Part of a small language model's weights.
Size: MLP 768 squared ReLU, vocabulary 4389.
Architecture: LayerNorm before each block, rotary positions, no biases in attention or MLP, normalized queries and keys, attention and MLP in parallel, local attention windows, shifted keys, value embeddings, hashed n-gram embeddings, a smear gate, an embedding shortcut, learned residual scales, capped logits.
Training: a variant of Adam for these matrices, 154M tokens, 4697 steps.
Each number is 128 + 32 x the weight over its row's rms, rounded and kept within 0 to 255. Layers, rows and columns count from 0. Numbers have three digits each. The size before them is the row's rms in percent of the matrix's.

# down: layer 7 MLP down (transposed), 768x256, rms 0.0591, rows 667-719, columns 0-127
# up: layer 7 MLP up, 768x256, rms 0.0647, rows 668-719, columns 0-127
down667 098:148124122097106125150117152086087063130126142098159125160148097149064169199196129095155139128077106167107172148161081185145098145159111052120159155181124122084116198131134134101183115127133074130117162173065138155084163087143158134108109095106133153158083134074141153134130141142131103111125108113137143094163117130170106130167102180144100111101129069109152163131174164157164127024123
up668 098:140043141192147085133110116115134108130115143146162203180113107103070166127126143114167090194131138095112125057085081080179108073102160124102087137113149136151153121176119193137141144109113149108096081188208109144127092124125116106110158059126107118104098157173178134042152140110102152115115140158112099111145129065126105145107157182168136155100165116099150131159184114132129129145101
down668 098:142170107056116056086128114099130167100136176047047102192118111143114133121108072135079143054147165153137201147094100178132146093162165132140202096112160106178071161123107133180119115122176087105138148094103080099168135136149107110112151092103144157107112144124148118194145148091156146178111153175116184095117131168110089101105109078076153157090102146136075089074159131168161115187123
up669 099:113094128170097123098075157157142111138107141133126173155080091171155116169182139143126194163071102162156115099080098110168078148176148096062126161092144103052118050162107092074179111108061146170164138143143153173155144073125222118061160114128130162093161084149102111139135105167175132172153173113162135137097134075126177185138118077125104140189103157112118106150096189112083201126137
down669 099:079068169134129112138108136153144109106134213171081133195090057131116162151095146153187132188111133129144114158159134107137106128153105129130126150104141119118137129139107107087131118158114146074093127103135102086102120184142134152172155112151108193110151113150155100129140125131158116135221126040146065120113152104134158146177127142140162109125089179085134094113128118115060130000131
up670 113:118134111113114089204163167116062138123155148212105168165138116158099114115144068131166140072130137113164144148133156116090127045115127152106131122154126127052113089101087180114125129125128134161134128077111118129139167081164132126145103113133150152152139098150095096036110099056066106112196128157178193128160107133095037115131097104123130116117125108182144077164123108158090092186131
down670 111:103102133164150163164101194105087136100151151132119134109127186102120136122164184115128132130075088114106154117177132136082170134100087180153141151150158152132129094120128146051125096129214097143113121099145173123176164124101074190071119177070141128169096114092079115145111172097115176134130165107165181105173080087161160139094119133136188153131133092134087045121154098185112198164181
up671 096:131084101153078122057161168153133080143150119062133178127111167161178147190182181175155138144110165128142147094142096161118141117192145086136090127070153111136094079104185158134147106129063149129118077091166168129119130127179094132145134103195111139127158134125123156172088134163120115107111195155148086123109107092185129134078139147084111122127080158169127073149125118107146165150101
down671 096:125094131115102126144115177116164054105160098106156124153118146168084129171114128134125148138127138064161060124089114167121170094149095165147109156100121133124129098122154121116131104157117110134122162090114106090097121084106136176172120127181134124130106152050112134172114145180122100157176155120115015105146127135160172145148179085154086190123122116101141078119132084102140073094085
up672 096:101160092113174129159087119135122125179110116172083105098105151150156149132203135085166125141109111154118139115121107082100079112105164187084173087143122063157161172125136138134097064093109121093108058140145153177188134113138086115087169134095116073112119169127187121168195140101162112140139159106156212140162103058122118087129141118057048141151111179108109082111137114095184167116062
down672 099:164138091162115088114194175073145161144105150094145156111108187085155155097190115172060105080105126134150140101079118213160138145087122117151130136169136164138076126148142119070176120130173115148073138156147152111137081180161164087098130121109123176150122088099118117130114101137123122135148163118106104138109101127128124162081128099087116145116139097152162132155187125138100100056142
up673 091:156112119151130085080145175158131121117123115179123104122153136189123097154135130139212135078085137166189164109137136158121120136065174105132160136104142142106116123181107114128192125088149166157137100162198122097150143089129145120053078104160148181151082113165130174087123120123051116105151102152143158135163067143071140107127078114132149054139158122100162101116137126157150142114105
down673 091:163120160177092157116107098116201132123045120174113183100198155142127099102081121092145102125208147126064140044098124152123127111214156133108145135167121146137180185126134051160105209140115120113097170125139118125058140140163151121139096128146137143115142125145092090125156211159139176127137093101090128110100203157145111105151138114144087118098119134152136102135077114115113113063132
up674 098:155143130137119102088179115119062122150213162092165189100126178119166132070129142110149159098164098128124137109176122138137132103085125125163113159138131085090125130153108155133126042072164112118168114159190105130140106131131139073156068099163153107119100135124108087130163113141112096129166139132154146113130117153169140127134111181115144120119145087097153139109101172105118126123055
down674 098:121158109128098194136152131184133147121098109172151155139151132107226123128147130126163123127157104123145089129090137160110137156103083136121141155108114155068161100096155119165094096114131147157138122150185178113118109105144136068109117116168145154160133130116111119138112090163098105171094121131150122154090081112149141167124133125146151146142165090094147139137154175084108110000126
up675 100:076123116180183079151145109125018119114105139136117137094118114122119118128122151100132109172108158115124136120153112102131166123197239132095163123086188128100161149074098191087139089162116167091163090107110088106162117149145063169064093106099146142130111143102113134186162082099155067126137166140162150110129131140072117048137164100138133116096103154150110144130119096093146129176072
down675 100:185068097157161202087128124129160089133146194155177159146142096026064087078133111102111089132075151157067149122122119115186096091162125145087115120101096136116168134157080120128132148133146113138202180108121091147085113126135157165071125111157092137076107120130104150121139111161185142124122171117104188188167120108148148162108128127153127162190137153110133165132138117101132090102157
up676 099:158114186085099091117181130145149142140085122060129135096130096071199074140171115094126142119146136139198181101150155134122137152136122135098126133163130080119121065191130086153116110073115115146146105111125140132119109098124188096092106079137099136158145098117159120139097124123134106158131155195139097141106114084142172142133134095113114155133101126136135136102162179160063192153106
down676 097:131134180119086141073126182055167081128119151128143157180167108155119077111123118108141070113146074159130186106143111174129140181152128138097130109101117190144105104149130118148136085126127129169062133095133113094139197150148142093167106170099098122170128136089152149122077110140100077162128104204106154146113149117102119160171127130180114152104099096156060152125097103225088146192114
up677 101:131151069146123079104202132162067060079202130176108077065109102147137157125109164092165101108094095176153109146120128055104126104125175079127099124118137107095117094032089122127137153125128178106118125135122156174172091112144101156134145087092173151178148162141143115081138162131131145097100125118125169127096169094128137127129128113139086126086105135091114135099119097085089123192172
down677 103:160097092151082168089115080144127136102136144124098120091147090110139086164107120098123129119126098099124187109117116101090136127154153149119076127161072099180128168126114123140131163128178100139149149146134088154171097129163074137138177074128147114123123205134161150126134156088158156151102163069074125164116134102116188123079123126118132146103140139044068112116101167138147144193072
up678 116:099118175106137121176115110092151134074178113135109161072159129119133201170129137119117106117111176179142104086152045133117130086053127097175107151101158089130125128139144119117096125173081101134147139185135070105110081163160177093178108136120186144095201149136109048108110130108108147143195130128086097150118134148142140087051105161121191088142121148167131096053128139143152158165092
down678 113:108111089123110100150108130120119132111118191109148101178072133137108106212105141088164126116137100116189118121123151116188088153078097160171189114121140127142106173160127097185120135099129118142150190130144092144161098175114143134102170166166084134179138099169114079132134094097139156094131082111149159114195181155113147097136069126154107103110136124067115138123135084138070132072083
up679 100:166061087117180142112104152153172111187107159059122176135105097056103146102172110142146106172151206061092098057118059153128092097153130136058116112127134124134137122111126149141139153138093138104120119120110137149110165134185115087108139113132125086152119110094169149051175144104152091102127117134119170133135114131101102116083130113104107144112136119154160169076106133103090140163157
down679 096:157125099134128146159121133111137143157108151147152163181153113055122127179053134109198162130169136066140155109168071175104164062122105163155111173118133135193119142135092137083087139144127178119140159104097107111134106093110175188151143109095109103088086094116129120142115132129113145147169134109121151154089175166111142091210039144131143163186119149057120097116173142080133139058150
up680 096:117095094113135074113104100143162133144147140115139119081083064126174137100103158105178101160119114131125105110120153138121118142083217092082127140108112098149126108133152125146136077142116192112123177181148082158144097099159118121114146105160188172157126115124164109129173106151090095161123163114144082049125122121111088112143143073131103108099114110133121074133127140019078104138148
down680 096:119106120135145084166183148125103123111140146068130163157089140100094133071171109101048107161138085162054130130107121125160186138175112143126107199094099150142135090145123160144092147167104157137054107067106090127144108160149147123177100084101155105163101142156129120064121136088128145152204184127096174153085105122132091137110178116137151125131174140113150138101139134185093097078154
up681 100:129092137183139123111125076123161108085101095153156158104113099117158142145177133049127172111123144147131100118135097138169186133164100133078165120092130098114102095122149158154151152101140151146151128172126112101167141128110099156138164080170183168114115150141155071080147101137090133139111149191119080161152104193051129182119067116147130123139064125154127145126133086130128120154087
down681 099:156163119088150113121090140107114082181090082105169085148145149175122072129116150127139144115141122133155159177115137157120193135109162117110174145120107144110115186137133118072160127153142159180052162135109091134105091107112105177085098064117108169130160123064151152103101099131090067188130116160121129088160149122068177117104098143162140154122105178105108187150156105179177082106082
up682 101:149101062111108114123144127097128048129132142160144178112113173112194151155140155140145086182053055089123084153224169058092167112114180094088066085136163132130107084127149132138117121093151065093165100102101171124145087091178092119130142114130118121146078110152131109177116143132116069061113162069106115133106146141115151121096145137155135117116110218138091118142062125077138173188115
down682 101:152102146091101146134065136058122125104155165114156171149138112153137207148136098128098173162113095146142114158203114084081125149168105164131125110098143084179078159156144146179153133112104135133102128160099104172149089119140106145144103145110096150162108182111104148112113170163130155133133121067069124089149162103126151129156134141153114105089175184150143082141087109133170140121134
up683 096:163118139113075136136132099161138092153168128084147176134100132063133116133159120129124095105088078195137181111164077185114109124151146176104094173075113138156177138132101102165167120104048125138166113162166178130151109127136100105102137130114099085178158215101134103069179144136092150140121131135123068145131067066127093177129132190163110164144109087151126121156125144157124150138166
down683 096:160173126065089159074118121130152075128135150076185133073132149056170140136145107100099095146158122152159130131125068132115162112073116131150167151124121151093186076141132102158103072111138149115148162140143116096100136115133115128085141110158094134173128125033163117127136160166151131125135102149097136135179135098140090187134120112145156142150121070101121098197157149127107137031130
up684 104:144109145085144087151138139099156125167084073149060127116139139105146159114120067088144149077122159134191141124120138164090137127108144120142067149106102100115127125131104177114085127148211214100166141173175161094176092098104180121135112127182088119033131114124087157124113116147146153112161090177130135133147174131114142102106091199117154112130118146138125155139113162112165118113086
down684 104:081086120078186114125134119130115114139093118151121094152134112124094084155155150104119109118106153092147040194154142134145101141095129161186167153088100144092120175143091106135072125181104064097137077140158146114123105177080108096106132076097082109130154117112132137163116103089193157170133123149114163124155075131119120165111147139092121096103101092140181175109161101186069110051082
up685 104:119148086091140118149130111094060090186186112120159150101082137075188090126172093101134108103154144183153215170160085145127132085099140168169089145126104141070107131123125160128121081097121122187152125103121183160151141086123198108088135174213104138123136133138087145082138159126090063086091107138069184116075111141066168195097112078119144139142096167172166130135171159112110126139060
down685 105:120135129126180085127094140129139138214095147131133121145051136102100116150114192131105124134083125134174138111100122102162151140087168118124157112148135102108161142101129131139077127128151120153083184144076120147100131166171171131113119166081106184120201138079134171143135185105149107116158139097120106124082127166155184160105107096104126165195079124142151109146154131142116173019146
up686 095:183156109112087114168131128131039123098089139099139121073130202107125107180079122152134132101149136135094075140156166166195111098179219088112198068170118074173127142167168148144166133115082153158107115144107080127129149044165191098121094117073089098112086112122095143105124095120132075104110162168111077078101120111155126072119106103137151074127151158150104094144135124162111173141126
down686 095:098120105169088143140119159116076085065112162155184052083188187085090083140127145140083138144128132119090108132116144148157101145132098090138192119153161061165149164144141088103112130171193166132102149152176088170136110080096157181091181119120137130172156129111120154088158090130167150127052150150098099138120171106117142073116063057160076124132147121159146109085070130113153170129065
up687 103:137055153134149045064126162124134101078146154184072130115069134130115129117117126047205200109065134120116101143095192164147133094140096170120149093137107123172139135091118132143153073120124163122157112140131115170128089111120150095097135142125111190092139115110103150127117134191109081189152194134112197116149112048054135077121110159179098138152096067153183064146139143111108117177124
down687 101:120127134158189089094127113072164113136125192146144116105080147140092138147150132111144214115172126108107164125144134169191094130096089140131139099148111112102165107075158117143061136128121099162130173153082121113077144148150109139164105177177167117111114152164184148090063205152131132127142165160111140130147187126143146149114138102088089084133120115154100138191084091167166108047138
up688 100:130058120218221139078100105132154118127125108161139151159139140136119157056089130121136139172114113162113126161151075110074143101109111150071064143157138141127137150161070188105123136117066150130153114094147125199143081108185128154120086110102117105086086119176134088074120108094077125134098115101126087133133138086141166108169104199167108068192164136165146167137106122127155142151090
down688 095:153144106130153161149178132124092091078146078131139111148105190056136144147086080122120151099088115081112141149149155146177161165134150124136198091132135175152053103121151120120134070174174130112085109174176100121117144067108157097155109122088117152156148119144126143109101163114129196112115177168062096150107103143152156127086167144129167091112115129138160131120075145117096159086145
up689 107:124102132181130132103114084129108050182157115185145171128141158127104135094162103066154094088140096162134160159110144123079117109102165128074103157145116107161151161146184118120170139130135128137132139126191155147149132121208131122109132104199148114085156093147117109095107139088072099120155159141084122084157114073095104128123146158102138084152130162057135175183145169112142163132154
down689 105:122140083141116161093111106095117122100092072142174113114092139140105123156152172135116098097142096172148142078082097106115149164102137121071141138131143085154136122191170148137102109078166084114093122128106180155128136141149105106132106047131168103132153145086082168172144179126145162136193124192115136106136122157143134130100098178110121137184127158121134144134081204080097126040090
up690 108:126148093120094093113138127174099108123176084130077112112084120105129208159118133173180153111174111116138154104161123089144144092093121078098125130095067082133075117142096138104093144142093174117125137113122144135184091077189145129150114119127117128138179100126086110128091191145134146051129132181136156108080154106107149135139077167136137158133137145193112112175102164099132107132198
down690 107:133176135148118147094124157132108177134135138106122136147117142167065153135197162155160127111081129128156144151119172124107100142083113126106135123131160132104140130138085114108132138091132094144159149187180160101113126146064120117125119143155112110137112138077134153103163108146106136147117114093099204149157191153078151077162150101108103088133153109083142112126117094152135178031117
up691 093:168128145107164143063057140122122100096121150177066146184100179131159163187141142076126155136107131135137142155136105120113095167064119156101152093139097051213164174143221127169119113103116096129108084161143156129114094103134122123099104068174128100120138146147173158126124128113085108114180112185133139129175140125048154099091090136076131094138106072102071031124153115138188139123157
down691 089:123098157066103112140112145139116126064087122094102094146175104165119151115161065121116160135105138124157155151183145157150155178142110182132108110172156157157126163126102097098171146111150143127130124111103133091110134089101135134158176133130118087098095098081127107081084090211173137130142084130107134220100143175137160073144128118116103141070136134098111118153141075106098137025099
up692 095:099148072152139109148125140169124140141085131153107140124181083150130162114127106082106102103080111158154123085109128113200081135099162100111087096104086112121111131075134137133117120145092100133110112186167160155153147112178127081128125097135147099084116111203148140102162153181094135134119113111072179155131124095037086145148078173183101083187128103153133159137120130119138074126131
down692 096:134145108135160127071126123142065108156128103121153116114126115127129188130105131082130112160112114148145109051150121091123126141163123118128132164082121107134147132131100127086170164122110091124151128107109155141086124086132134138102143134118088138145132142141143126133139140129175126097114122111098181102133144134136139158109107129175073129114169123172097128164127177126177117000112
up693 100:151122125172095169151086088144154115104182099049100142090153164148153167144149091097124111118096126170160126140084096125159063135140135177134119122149161132122060081146110120140181172014126124146114090133134140127130056152142222093152123132138128123108114217195120102132114148029086148100158157138117067105102153117135093130157071196135138093185158060154147116165145194129093123161145
down693 101:130137124195124117107144066101142121085177119086141125116163168136115072141058118090157151139154146117106111151101121133114149212127101171085125158077159144112140138152143127175117141148118160162120138114084091122181099140108114147147153164076147113092137145144105129137093152125104155116084131133088069099077165191128081099140155041086068145079126085165227127117111182155127103119103
up694 096:118108129128153054143103128134126034083174078090134177084074130135124177146085136076143109125101151111129108063128146148130103114125132116099130095139132086065139134164135057136103149118142135107145155146117135070147131165188125193155167109104147124058139168091132111121146114125142147151149166126121134072167095095137099146149089146162176080063066075090010120139089104143113145147065
down694 096:104189147103076123099117155157131125174117131116172198116087162098162119095176080134160138106084113148145127134201179126129101062145124212131102092128146119079104060142097158144140143130126085194129112173135148169140075121155122180131123142103116186087159195121139167081228094172102113146214131103111159147125159109132133106180086142087152151084170144143148119176149179142102070070143
up695 101:076127156130187131120106166091175117065148082103137121094088105124214155126168131151115113139138139136123151069186036125138115100068126095127148130144122189188107134125101149091133168125124123159068127159166135160167164124110100111114116138153124065071131148112058181112104167118117147166169113155145136127141130051156078111108178149088160149121136142162165114179177103127111116152140
down695 102:087094140150108108155153145127156128095184153146099113150067123143106123101160128150104085131128136087129184123116128162102038162125089184139132123122148131098110124117127118184143193096130097065127106171121137113055097096141056157082169108108100156100051111100137094101114120186139123103083111127125126163195116070126085108155118129089144076110096062135122160138138166136134137111149
up696 101:164158151145119139177128149071106138174154180116104116141126163130179127135164131101166096089101082165135142082109093149122100130166177079115089106109086125170131079172152120053122116104111100137223113157151177183105083143138151168126130145130146140110088152134097153090179092164075105204144084074159121147152125097098086114137054143161121160144098102215144113166141136125149150130137
down696 097:120153148094150099127130137116110151124162132091160080132101117208153158147093173167135067121140103101163150133138081181125134145147108197139074165103123150114156165139147090124162104105093184153169105194054112136114152105134095199158134178107142157172118122119113095106115147149174115121124113170165170109106132148137067199135173106129120141159123072049077092136130163133089084037131
up697 099:062082101165105141137103153112115109159209111107132174105153097133202173079144099115159099162149134081164137111184125087148095167166185071128181104071133132121103151084143182128109128133104126194132134131130142101173170128142062130160133166112110074148098110123122127072138146085115090125147115128145109139121081103131090067135146197143153119153146078098115146128143143080179132138113
down697 098:082119146185179139106105086138166161108170118123103106131113138181167136172109134106125150136074159106100153176155118152136113133119147099045057164114104114112124140128130152159134130157150080126202149169122097179113155128106091067097130109113119135062138137157115174134165079130090184133100172130108101190116117108156153147147146130178103067127125118100110085114146141109137121013121
up698 096:123030113106100146164131131121130054171169151185124171158133186096150095179127150087128089180155124094160098145153159145104160084091130089130170100066122174107150124067092139154142123072139177151175130145120144132131089126150187152127137071149165142131104053134158121114138126120111115123110065159155109063147146110060091118136127162161150155147067128060161147084121148149109097152177
down698 098:118101092168099111142160102106115165112117115127102174141124131143128089141132108137116112097178083150139160203108140106086100166100050135136063132143113138167145178153091101108113125088129100077075126172103105130080132103103111120204134185136145112075110185084083143157112113130131166191171155123132134118147100105073130142107103133122171170131100124154171118134118159159132181060152
up699 104:135141163091133134110150148080125132154108117054161090075120123085177115153150135101115130077094150183163126112162124104128090139112201105142117068111154124111101144137124106144188072140101104189107134086123164137102093112121138157144066098129117117075142070157157128102182158113159131118185163181104151115132107148062120193113161133131164109121172112146127143149130157131145182097141
down699 102:129135117112083135158194121088137195179117112091131121147102115059096082155140134115163070103051158111135144144160123132142120114130172086128127098185178148126084172134151149139147079121109148130120158126199167112086103139126161207139143159121158127124144118132105126120179142118168146112116130169086136108128087163110133105127126167164134121185162132162087088145132133121186143023125
up700 100:085162157157142045097149091130159177174141119150074117120122117139139135109158159149157164128102113150160142149138124146091132157120163127127155088131152095142157139164082138142106101087120080155119092195137102126102110109154092134107047131165196154120113085096151180134100135088097086113131150128146155136130144050124099081121168161079168058109152126062177116129142150125119189150100
down700 105:087130199135100093076171068152095148107119137097152151101130164124147145121158084151224117099099135163122107165099118145122106159097128154130121170140123101121138133182110136152164160124109123114122149108158178088149140073083085145063151127157127124099105106097171122053113136189163145067201184127094128106118090141112092150184124116103116123111134070137129182106163076129129115135133
up701 096:133134165173094157118143110137120090111140136116123094064142166099127188128108076168138161133100126133158129128147105108126159088150116164052127154030058102100137171089093156109193121107106118168117078130117166128110130118112122110136079071162085147148123134165071127099108110147172093190124103187139139075117101066140169185166107106125145128141052103115136096149170157080081139139164
down701 095:159134188127137146166154067091218171172141167081136114136180148146116149142092095080169101131105110141108078147117191120118176125110091161103095155131101139119129132154055095119127123187159127137135055129173142133110168118095145116181096124188162084122122134114124097095209054074115123112154108144110159125121109094071099107141097068111123127140088117094185132094133131150090206112151
up702 094:182155090114102135128150146186157101177144137140136120152147111117191149124110085103139092149113089086113111054136167122144168102136167069145087088110154087128117115151152150124174153089101119088093112101080171155140132032119056101096133089091116148180189066157147139146121115155092068136163119116124138177170111099080144168143180173052154118147024141133077100152141097153100169112172
down702 096:182163122128120174145168111123158145126068148152158118156141165080180126158124134117078117131139107096133121091121158087191145105145147128115131114175093114206137102181157130131163119126105120074085121176131125129161145120111075105083150155130137122133134089156144111154123121127051092098083160117169149130143145115128137148129174183122144128147156145062135120127111118073147125041140
up703 107:156039125169150119173108160153144109096075156148146175119081141079157153166183108174131168104087077074096137114219092185093091119116116123135128151047147139090116132134132107134144150113072170114159151113136169129071145142125101178129080088125152082096159127150135088058130158130074176123134106140168110133116149107140121100160108186171112093162121130128156117158146190106116130141075
down703 106:134104152072135130147141199119140133151040088109142080164174119132104116207119126148163116180131094140140119093096133161129125171084114167145093102105123134150087150138104068166139158206105163138185174066152103107125142088109150117142121113151187136145124139131108105125125115108126098173143110129144128180168182131188156163099127104122079062144128165168171116112164180103096163073161
up704 107:131127148099111155146134145098163116113175101099064138121088200170190189160136162115126178064086164145173190148124103127170137143110090200103116126147124127097085190155082097083183158065135196127135138190125104114123116120096143105065128128130086097111137156155103180118117196064067176161132095172153096093102127126146146135146151119077100146139115133105135073145172137107139142163108
down704 104:129138133131111121100097124108140148080152141123148087145143140148136108211154117144093122110139121116094159140099127116155100129139117169162164126102172185113111091123125132147123134108172203105115096179112166146121118115098120172116123148100094156171116156115111149132133123130055165116095117209202123111170150178106116106168149151119128135135097126124121112122197151131143166092106
up705 100:117128188141117071090102140146125088105153183131122130134144106122130138160146091085131182141119149122162130132130103097141143145142169089138162093126114101148116151123190182107142091110076130137178099128157134148103119118138151117115163160155117098113094160185151134104144101076116136093113109117140173096154164156087152129070127159119163138126071166119130140141181146104123145139083
down705 098:058132167156165122072102151131149106122185187057098091109110095132060061104089120147092076156177117097064146216143201085136133117126168097153111116109129112136101146117095121133127163091167150155122156157130126159084113198091077154062131136124117168078145215166102128096163080115101128098102146084132142101142121102112186163139159159170180128096127110101128158148113141147122166026097
up706 093:114160113094118117072109097085139087122192088133086137131109201128127152157117127107125100106121120098152115132140134166129133078132156112125146170045163077163119109106120193117137125064059109160136119185107102139142138091161101101069132157099104138147080109143088152133162093124087116120152132136126122058154100120153069142106116085097130105135141121163164130169118137127185103132181
down706 093:116124108146127121209108159122146093107084133152150103135118123148152116119185157117123142151105135148069124147133114107114163116108136127093107106124164100103084103116119085139122129174161152099104143084187133166162108127102156108134115111141136132096125092151124098118149135148148123130125131128155094126054142114137175156165123168193172102120168127119121155099162127128107078000127
up707 102:149083157070110154095101105081144078170153136198063128109110146106077167171136133131153180123113097099100085168112131130106144147101163076105149132114159119144147163130113113116159128125105126102099166164139185150128112085157154171089106164171136109145168130162062122171152113109060091144174114139101119120157120115121107106125145155123102137150118102125108066134093166131114162156180
down707 105:071038152131104152100120124088095125105128127135124147130122128119119088161137162099115124087075181092142205192085146150133187179136136107084160128148143145148151092133113132170099136058166110087119126116068137172139127114108125138140125103126035134135165158180183119154162097137122118145087119074171154095132160112119065148084148100155084140121175133171104113118118080173153153149130
up708 100:145098166122155139072161136160133086073140092104095109097159173130077173109155093159153140129135171150158126115115131070067121165133148108045084154087131096107121190110106146157114103099097141165153099147136168140141102068159139126117152142170087138133104148147121164101128160106176137080106095112180055104180172129150106108131110141176109113082050120117155085137144148097169099130104
down708 100:132150130090150157119120117152128133137108148176133079168104152083118121087107140152145109122154153141161123158149106139127120111154082077091107165141113114061202132158121094159158096179097099142104090113106097137143119068100132127148143092164042105127137158141105085106082104169132163154106127114186127102156228069136064082089123121092152118136092088171120064123122138171179136084102
up709 088:112155066092108087174139162157144147088086145136106119166078103113127161155085147150105179095087103098190164121161116172131110086115056112149150109055107111170122129057128194135155121071134145110127151160148136128129109110183136126067093096136125149125134121151121154120115106113147095215130134185160236175142122051166128097099098105152131120148097149122121130167209076136111126124139
down709 084:130115163162180105159162090113155084124161076091165165128160125136117104139116130104124115093153140123070093135027135120098135144131156135085074142218109089093150152152112105125061161142114145144146101145113133142127102167133149119150145164111111132180126114135123130144121152141124177121109108129124093113074152180119087146132154125146085151115183096145085081080108164140146135064130
up710 100:114148126096130089179122143150163058057129118117129109102055096065150150115110122134109098124145137112132144103123118135128190119080155076103111103159165120116162037120132158139144127081132093168136147155192171165194141143162145148159182166167141094161110151170098100123104142077095134165111142149132103101155116139124095164121099132147109111136136140137133106109115099141168143124136
down710 104:165111169105176112139183140140101083102122134076120139154131062133117137084144130150158093134158142132147128151116101096100140116131178122161172126122113064168153137148132126161118155097152135149115157168135087093063122115117105164098091144134117116116137126132156102086137083113126183177078120120091138079038157151177110140140191161143102077122122087092151161128164157194139060000102
up711 101:112096152162159106095157123145119129168181059193155133124143100079151084155152143139097143088120100142104163146153144122142175094138181134154082157141128148061162107142183177108067137139145096081161107147119128091164101163158105128100110124124157112122126174175126082120175152156088061130120148175147170103108110152108151144135157130178120134113094149127166110084144145137080135124155
down711 099:168107121150145088137078092075096118158133147137156133176105137171084180194108147114116120160135135183123152148126111143107120098145120141133136161130155131175091141103109149067126133106066133106119102151155121167114157120166084164112109110131163103117078061162129149081115104123132175137086112153140164154164150155062113125112140147098053112131142131078137195093200115104147135054055
up712 100:135127153100084138113164194151114129144132109180067105108096074106204113145107119043113132122072105121155182142092139136148076116189140105065124081141131159139159182097181136156207093036191064112144077178117166130118109117168119111093151133206130164109121110142138141080183180122155125136155098159165169138154154134109074081117094179141144091125178115095110123098159090094130153134167
down712 099:135128160126129157128133179095131170092130143116089129142127165162140140118098105093103138117122108104159141121165103129138122087179126113088193086078175110120137103092159188095129081155162092148111160159043124138128109169145095128182222172144137167101130112160147147112091136140124158154119092147163130087161094171194152105132111158131101137119189087082156117127156145150122136074140
up713 100:101130153188132121142143156143051074176158133048117184179133128108120166101147148110103178148098146186159131120142120117111125120124169110142143111137094054112048162105143120111137111163152162160162104146113121162109103136121145056097131113146069113123180145207115155102152138167106086110129182135155094079094141144120054061139125138128148105104144140118141144154122194085138123112156
down713 102:141160133121158110131128124061110106108120139129101101183154087152049107114107107097143139158118093112151147187102133132157141145128130143076117064147139122134149214104086124113124083191133091077112137130124113098084122148151146123081196104162110178088109125130135178153100127166123147126138112077092049122139162185118059095065112142134154130157120101144127172134124117112204179000118
up714 104:134095187142167131093097142110140146136106140101148197126128149116128200127158124168111094106187101110093110149158100117123108135117150120118128146145104152145091181156116104074115163142106110131125140156112195136137119065165114140129127127141100112068095135139132126078132145117115119197114161160185127136181113140138157144068127159170121046143141111178081110125172185141125127137086
down714 106:147142083110144203129092104114135126087133133113141105166153161119136119120159162103139166111130132116120134190083149132130108091087125094151119135148082117139102158136093064142154128159124177075117187124179124145140100105159110193141166163101125144100131154128115117150135128143111163100139164109143070141093148134097123139151149111130193099089156227140119085169138135161139091022104
up715 102:125121155124174125105147172154172157076193089108133224131142089144127129166141133118108075118140168128097109136095111107136093119156119093093133120150046109159167173091164141142100137069075113159149089161106071126116127102088171157157138084140143116123157205115144163108149124058095139107158089146147155113117108129160093153122123132155122095098163136118136139114158196103133102134209
down715 096:145100132128145166137166095078119159143108196091121083140065137134155125062110097145170148095104149156146136183100084116162146139145084092134096085063112165120156142081108150120154152161155139062120146110100175153106152121107069155114091184172112173102152124083166138124096078155090197166114154062150103158130151173115110117146119093088154142096097176152117054187083121115118136133072
up716 094:161159122134136095129096141142149127188182110176106187174092157092118111128171146142101132141106155092165143099192135152096056171133171146084163103093040143099097144144110119121163114026160087127164102164188114152106076063134114142117106107130100088096176087124117129113115126122139103124079141118117119096112157103164126146131081169104133067136145096063114120179112121093137134172111
down716 093:168108126098100123137110122139100138119179135106120119139129126102082135136157161107093100146159141120094080052142157083133095098150129143140126152122189103084122075131171148131065172154096104159120148105060209123125081119058127145189195075116156131098126174121192147114125114148198100136151143127117116108129132169155155143145106119136116147138192134126143126140128079158170074164176
up717 105:130131139100125046085120140100121142103145057086082143121088124041172101176137136095111132081109111153132154112184164176114167102162128071131117140142157123188137176090128123094169067074076076121169155144147109152141164108179154102107097112162100161153133135140107153159166167135072119126134173131154131134117110139088133147155150065128132129099136119136195113184110109119036128127128
down717 103:154088169148157086143111111147128111130121177121120145115096103140103125121149136125138119132152139133143132160104091099139109117100129119101084124197114123112143132164118153150156114133106119164095134124115136119109109119146122125148116112139113099123111118085117159117123161130135177150086134114161137108078116137127143160099066145140156150162101101136109124100145135144168161000104
up718 095:166069075039122110187109070160101145139182102102106073102124189139191107114126121167159201111072166096145146145192108092083144125099109142153072156105116100147112155118131134103133121092117189186165171091145102206119141076178084109062107127131093117141163099144096131142135129138153117115125095109137130133038115159100136165122123174159131131166156117164171139097136119089099194135099
down718 100:113184100145153123116072158106105153168137138145086110157149127150144131105125127151127166055119157147142196093165052116122140110124165131144127119158143133130206157093150121089162141120122116154155124136090117120111169121113132103133119141131133105126132146163109165110157137109109097147159124150146161116131191120137132090134114113155152158138121121082133112153119117109149114000136
up719 096:108108168101100154149125172139125086105086108135132174108180156126082123231147140134069157219106106126153141135152048179160080078138122105160129125063083127123139076130128110086130024133111140101141081144109136140148104118172202132081149142137131115084144139160119098120174159132142149126123113148133110142113113092085122170082111125171167172114202092115131117148117196138067143147064
down719 098:123137099171170120121123176102136139058195139108104137129114130119102100122124115100179113083112151151137136142147142101145147144140175100068149128179109113124097143155160120127113111147122141187116139216071149141132081130105064084160064109108121132108129108136156192093120109104066124110164174103122156170152110159117141142178104147105160081152102127171152093103106116127125135055144